{"vocab_size": 512, "norm_place": "pre", "positions": "rope", "qk_norm": false, "weight_decay": 0.0, "max_seq_len": 1024, "train_tokens": 201800000, "max_steps": 3080, "dataset": "wikipedia_en"}
Each number is 128 + 24 x the weight over its row's rms, rounded and kept within 0 to 255. Layers, rows and columns count from 0. Numbers have three digits each. The size before them is the row's rms in percent of the matrix's.

# down: layer 6 MLP down (transposed), 704x256, rms 0.113, rows 577-607, columns 128-191
# gate: layer 6 MLP gate, 704x256, rms 0.201, rows 578-608, columns 128-191
# up: layer 6 MLP up, 704x256, rms 0.209, rows 578-608, columns 128-191
down577 095:154124121117129140102159116143092115161165125106151147133088116147113151135139077127154112160113139175110133133137144133150144120149128107118124145149150160132125208103123138143123110141142129
gate578 101:122144162077131136150155111118127112148106102149122123135111101099089143164155102119063123114152133159184116117146145141129089158110110122078160156176136113146158134089122111157124112131107153
up578 096:115119117143153131148167139140140150131096143135114061114137116132083136118175105129129154119132111113132138153096116158156105172149117162120149146181110180111121149112129094168135134092138126
down578 097:088157170138118124142127179158141108090099151151151122108125098138141158142117150132113144137103099106157100124110126118089150137121190154106123130131102116103114115100134142147102112117177115
gate579 097:064137096141170119123141139169124148100152152117146151163164142178141143131129114094163148166108152151110111137122115113131110156116098113143103117117112162114159163096122073153134133166163187
up579 098:151127122116112118107125129117124155167071101108108162095154162097094174172109115127127121122105100131129127155142120141116114128113149173109125143075168134165155093121150161109116094095137139
down579 094:138128105178128156117136125097124128157137152102160125103126116146175128103109133148121136132130146164151111115137131100130103171140128122111138143135113178130109096123151139090144192147122171
gate580 098:115132137105089168130133102159078075175128130136108096098149124122125116102105154136154116125120127089160134148148110149153086120161123124121063137164095117143155161110171131112144107129123111
up580 095:129121118138146113171093118160120149137075094149130139136093130175108152146123132158120141169121112124122151159119090082141153136133158180137129115104119149129119113160087112121162125114100123
down580 100:128107107106135125144130172106156083145125123149137075118135110142118151131099100147106095120117100126144124159152180120147100148120063118153128055148125142143071132121103133116073098110083101
gate581 104:150132141094134158102126090126149143126082154152132101110128113136116131112139107149132129139171129177140148161111158123165089148128147114147148154145089118059105090086165139119133129135122143
up581 106:115146089113167151104190123157076107176169153100115089145166112164107132143101104144134126119104133146113131167069180138099134125146156136147158132143143127126128120117135179115099109134172106
down581 106:129157132136113130091165156136135121119094136120091116127103153159154161172168129099141204142168133107118133142147158121095113121094123131072164151084159148129127138098125196122139157097147121
gate582 105:118103118113146136149122103141115099160141126100125121114137116097161145155124175141110115114140074087130115123105109163123136119124134132126110090134101122127134103126136135117170120076129084
up582 109:103118151093102195135148136094184147106122137139173125142129121142118167131148130165173125157136145101146101116149108147081088134127150133156101133133080146132100107170131103169151164164129109
down582 106:130145126105126116113130111093120118147188122161138130105136142124140152127090150108151146133146134108110110117147107124130148094102158159105153121113129093127108125123105123144163166140119134
gate583 103:119125124150159115106139172156129139121188130146132104105139136145133118130123177138111160063138113143127132133169111143115172138144139146093105111125150097113074140128124097107120114119125148
up583 099:106142101127175118129114092115162086090074133142125137095153142156142121157104109116176149161117168127125123154150102161122167133089149130114171111144141132121158143156123142154123126134127132
down583 102:133112176159156118117136123083148123160127125124113122116123123134143148148161122101164108138141109119104135140137130118127124100140126152110108114157138086157186124138135167162136114132124099
gate584 098:137136112143167132160129128117141136164155160175111146103134128142139073134109155124138142101127140088092147113124128123137122122137107147152123166128096134148108178171103143126122141115182135
up584 096:110157092121143119132108119103168107094139134090142151142086104146139149092157102178105117140091113151116163112127113126137104139156103097134117101148156089151123148108108141102101111150127139
down584 098:074093171131095118126138132133086125153147135104132100082109111133166162119119161124097155121122122100148090103127144134168141084103122129157125174119128184138132119145134078150133124150103093
gate585 101:165117161126153156114119164117105134146101148177141093134119138126157102133101135130097107127110123106157142137114142182144143142150120124101109095145129117118153136122167196112146127156138140
up585 102:145104125121148142126141144140145107158156157130149152144106138135100132094119103145126157129112122074123147142143165135156121115148113131119112120163125156109140124149124112116123102069124112
down585 103:131106110113119159144095116181108122129179113095182149123133122124087141122097123126146105099119107112105173129120152154132131129107146126138130127175145164117132114128161111123136092087106112
gate586 098:129135109131128174075123105129144103133110112122128158116150108109088145134149139101160113113076115118144153129112161126140092112123109160145093069109120166128110169113128131144136124157150134
up586 098:082112135166110104117160099146110130112116127110162150136120139111137136103107119153114148129119166156087096163085175138086139143122149136129107118142128131168126175141170122114096115130129126
down586 101:142108146110113116168134140159138103122138095162124155114154178149109156156150122119125115137135113125152133132112129157138133142161129133101108168118127149170163174107127164129174152097107107
gate587 096:136098179178122128167144116109163147160120154153119119084144104139135120079147148103131090163165128112113122148103095137108125168145113155126114115133098142123103134110120140109151142093122116
up587 100:171096131095156120124155127119085123142173134141164144088136144065077099136120128094117147126133087126125156128150091120133191123095129130148119126129095134076120131130152142128098141125116131
down587 099:145152105110135135109103151121157130104123140124132167149132144142114106106100121124157087109128158123140134166103088134137137152117109092165120135075124151138143163182097155133142108130099163
gate588 091:120156126113122098150135131085138138165136153078094130147142149132102121150124145105121144142163126098115116119103118139114107165132160136088129095110108129145130142137104088122126088120120171
up588 093:158187141129101135125110142100133123130167130101077100144167121107101160093146127136096132135099160070103135094127133166112139074140125111106133154138130097154102116149079180067121147089124173
down588 092:118131160124113109161106161170126120147151156115120133104134130151157138098123124135140147137116101139165109145134165165160133131130124140141125090153127129111159154118095105135103115148148110
gate589 098:125074168120158168108121145116131136119148110155119101084096129147185110137134136100148134164126102114158153163089138081150146139126144149116140100099154090131057150173130120159105113140115115
up589 100:177107084154100142128133135163193163131149163147161130095139113140149164071107102177112103119120093122130139133171101150142119153143109114114103109108099128114095168177123143111138177113103149
down589 099:115145122110147141093112199152119132099107109168132089177116122095113148161096120143150158122133097121149104128118124128111142155100128122085095150128108118134083106122153078175152161146137102
gate590 099:092140132087096151136095147124147126098078084116140154112084159145138103152129139125129149104135132120121147167132091149105152107169086137134152110158140080120081145136144150118142119090107103
up590 097:085099110152130116152123142169144139113116126101137121077136084140165127135153136157181135129096142117158159181115120086114092163141136139086139106134167139147106118133104141105114134142146166
down590 100:130090096141098128094108136102132133075144099135167136156099118116115133119143142114165123092123096127079087125119124146090147079118097177142172126112072133118133134137088086110130119149185156
gate591 101:140132106083128156130125088079169122118084073104108168087147100116108112097143121133136116109115096124151110122152152105127144159136178146161148122120109145137147207110110166124126118135103154
up591 099:122123095162081087111136121142150120141123153157150128122147101093149137107117156099188153140084110152123131124108145131144125139151116141168140138125112127108140134128146135120150118129111108
down591 101:107146132132119144109148151101131146112157127134119138143077122152127173158153130143102186119105132110122135104119106132092155128121102145098111173103149146130122146112081160100144122101109130
gate592 108:160097135123110153132076114139108080112118116109125100130115129125141108104153142143178163103124116208149136119156181124151118173124124138118100102127104173126123188146138103175167123113134127
up592 120:129132116121133139170101138100102149161111132134117144128112100146191096123137147089106150128098133158081132093126148116093122194132140112083094089162087138124131175156141110159180119152126131
down592 095:137131119093142131150118162138139115105123127148087119136132133150102160123135128100191114162104110081083140144103093121142110115150125089159087173113099146129110130114083167148159111102149100
gate593 097:099127114055122139128141161128133162134145146148124124155108123164128118139159118114154180141141097125127116102125128135123115168142123156110081122124150122153099144122166122121103175145131109
up593 101:168117085127165096126149114090165135084113124109146152148129123138142128177137144101129121081121123084124142111138119116088133125120079127153149167136081127152110134101151130127123076141167105
down593 099:122162098149150106145132143120160100140095148095175083152125111143105152105100119140130125121122130182136124129139086133148131122173129152127145116111132136141114096144128167086124086145118151
gate594 103:155122140154090144140136121150119153134163149110138140126175125154123146101181126154115168082158117152132131113134156132142091140106138123119153107166106156187113099104122093110164136132133130
up594 107:088136079125160167133130107125093123149100087111146124126130132145197122163093142119128130143108155123144182142152164161108147132169110137131124162076153157120187135151133123118128147135166133
down594 109:117115120119086069151139099115160150135116110130172126109119076123165139101125109091104157151147107141100117125137147140117161125154151152109125082163164145159097099138119139154115076132136147
gate595 095:117111114141190106132083090159106083163143129121137148154075141083121138154152193128119156164133134113141140111118149132140147107137109145139050102158159153135148123154100143135150143126175144
up595 094:174099195160129135123156080165164144160139157135158154137173169100118170075091138122089157150098129156126088104157118153105140113130140130155133160155132122133090124102159108126121146101125126
down595 091:109122107141163144112134148153101176135112116108166105120108120092104104092121119147152125163157165140121082139153152113112110120128086143116128108121102097108106109120094149121147137120105157
gate596 104:094117160099148127114111111119162144156102105144142195138161205185130112112120145116111128085142168157100132135154130119093097149135141107075140122140113130131163100158146114114172102134175092
up596 107:143115133110163118154167112177141129129161147113120140169123094177090087112139111144107145140117118150153146133124152141111133135113127136094128103102130101151118124146159164093115180108144105
down596 098:113145159111110133093123139144171111126103160161143139102120119121141139123149111167131112111157157106140141126147116135082102104161139116148128123089147091154166121095096128140098106108116122
gate597 092:098120137187155124151170106110119091150109115140128155123135125113123111158125089107093128154082113163105137162132160172102111139112108161104131135111131141148108152128158119126128169142104106
up597 099:107163115129158109140173138077066140134123151130123132143139113103112136168131136079192102162104138082164105129133116117146101144115133131085142159103104141138102124093134126125097114109117133
down597 098:184118114156113143113117141146132100093174118121125095162164129148165132179116130108121127121125163116098107138109117144135192110152132113113093143122161127105145136160140153127103145176120151
gate598 102:115104101104165119126093122129126102079150122116130101134100125093160111120108129091137131108131105131114169146150128103160107144112140116180103140134096128136131126093149146140130108186074132
up598 110:072134121135103108173114131126108126129111096132144162104149120133114185116103093129133094159108143136106143147144142139064140160113139077127099122120151196110138112094117140162148140117146148
down598 104:124166121064143117159070110155156116076137140146158148145123136142111123157124126160141133118127119084092106092127139170124097132100084152099123151109132136109128169129129106130145131119092107
gate599 096:112142180100135150127132136130128117169154200066150163112139135133155116121137148109103107127168108107158154148183132097114137078138131130185141112121102112124115146166145110131099139125064108
up599 095:134107115140140140146125115146137163130164090124087130111110193133127101135132167167116145108140098104101112079112119138173105161117170130133129122090144123134108109135106111105133116098160081
down599 096:134146137137154109119103120146132207108114112146115124124097096166108097128139150118151144125095121092132178109144129152116175158113149105137100119104110163148109115120153122080162193130104129
gate600 105:134130100115107124145085143165039147127165167091144122109125112149140101132155117168099119108129137143119137140106177115111127138135120097144180102110115124157139110158114129133125118141122166
up600 104:153136117122150126135071102119145133154138141111126114099140109158143161089136100121095133160110159145151099153102144147182096165119086148086126161118119109127108113153130098170121150095159098
down600 104:105095123145090136118121110082120132152140091116133166119111134161125164175125156127040137097118118139092135087105152096149113145119110136154113089145129081096173128109103160162122126133096141
gate601 100:112128142133128146097087155078082124097105138123129176148091146124133091135113110180159133112173149062143150125156113156134093173081117134115137149130147083133101138095155091077123115119111107
up601 105:149152110165169189140172124132155138120132119105169136140163150105122178091152102092107143088125073141165110112142159151124126143145081089178118124109176145091098127101130118151151108111143149
down601 101:108146109117121139142124134117161135128143099164114126149117138133129145082128135107150102129152093077141132126103174159106095092117081139162133161167155101124123140111131127091122132122145120
gate602 101:101133101148112075148099135141137130133133132137147137173119140099131142138139080113143171098120122138140115141127130118124130077142090101150150132120132130106167167128146122127175127124136166
up602 102:102119125163154129115096128133150100102127136168120151132117109122127110121084114137117099121159112157116158153156106169143158086171114127133093156100105099125088117166126069109112128154129076
down602 099:129114148143109144135130137143116142125158132157154099102109080111129123104129158149147108097126127162120138118117130109123098106102133106116157138151153144138094134152162095162132091124166161
gate603 100:126110120089135153121094087134177121114120188140107154135122107123115149136156112120132113110151122087114106124139161123133119150099097138119182116148093085167096137130126152134089089122114120
up603 102:143146108127137117134118159099146133134143126119138123122095125130108129116147100115138141126176136103177102115121124112160075181179109147077178074152173156124145148084140179144124094143115104
down603 104:135117152123083162145145086107136129131166109134110188134140119169097145063102133119154126147091105160183120157168113147135119086118087128139150145088118156150138117181108116147144166134116118
gate604 090:118126148112117112150101100095124111055121069122118120111122068090178149123145166108128132101122131118122132123154088138107126100111104140146148114158087140155077173144127093086164144110121134
up604 098:096121140129104118100134166146113127114156092098136095072128079139139118134156127064127141098081135139133137137138122148149138080150095065122160117157122160128133156139120115126130112127111126
down604 095:136126145115089115152149126091160115108115111194105128125107138144111159100101119160114171074124130057067087133132121097102157131099163177093106151133131125128111149147127138144112113113095102
gate605 099:158135150138126118128161073117152132119134155083153118113093119103130092141109160130159171145113152121071134137123103113124139129123096115111139113155113124143127120110129126166123124137105110
up605 101:145172153140120141104120145137125177096119134140107091115163150111120110109130132134153115107122063152109125161092122129139097152129149135146103142136113135121154111128117144109150094100122107
down605 106:177158128147132127136102112100150139154128162122117143135133163139095142126149106164113095099111145138125159156153090115142072148128122108110167098146134138126124117140159105108136140143146079
gate606 100:100131121123114153135103113139147146143085104193128121152140094096116097148142115132143119143097134143148146140130181109133152165120170128105139125161097154155103102161080168136124143120102178
up606 107:200123134136150116120122112137075112068134103117119105117091129150124131107128155102121116130125133144045140083128110083127126103154116153166125133122113109116142087084162133132146148120094090
down606 102:151114079125128121144177116125086136132090120119120161144142133112118148146128168129145107177121059077130118168153095150156105142147125134138118104088136122086184089118129120122126102106115119
gate607 094:099104112108084156104157145116117124092120104129148163141134137125145171107146154100122103126105133145145094152111104123133191078118146113144125110120127152113121154122155172154146131154128105
up607 098:164088119138123124122101128137109093100161120159161131123160153134127130119104121125159146118104100101110111116137154143113119141119170115145128082132129135110113133109097124131135124127099133
down607 101:121169148126169123123119161140103102070134111091090126105140144153115156124066146121117086127122145124129127083137127127150079123161157195144144110120110109131112113128233107123076094136158168
gate608 099:134120108111109145163164142138132173119096127133151114120105128201080153103152112132115096135134135088101122147103099098160143148099128158140141110116146127148136162146105143149121125137159104
up608 100:160128156152128130139152136125134140161114144146145127107124160121134115138145143106142141148103103133157106165082138141123148138133101124085131151125126120087157132145147119139139103134099128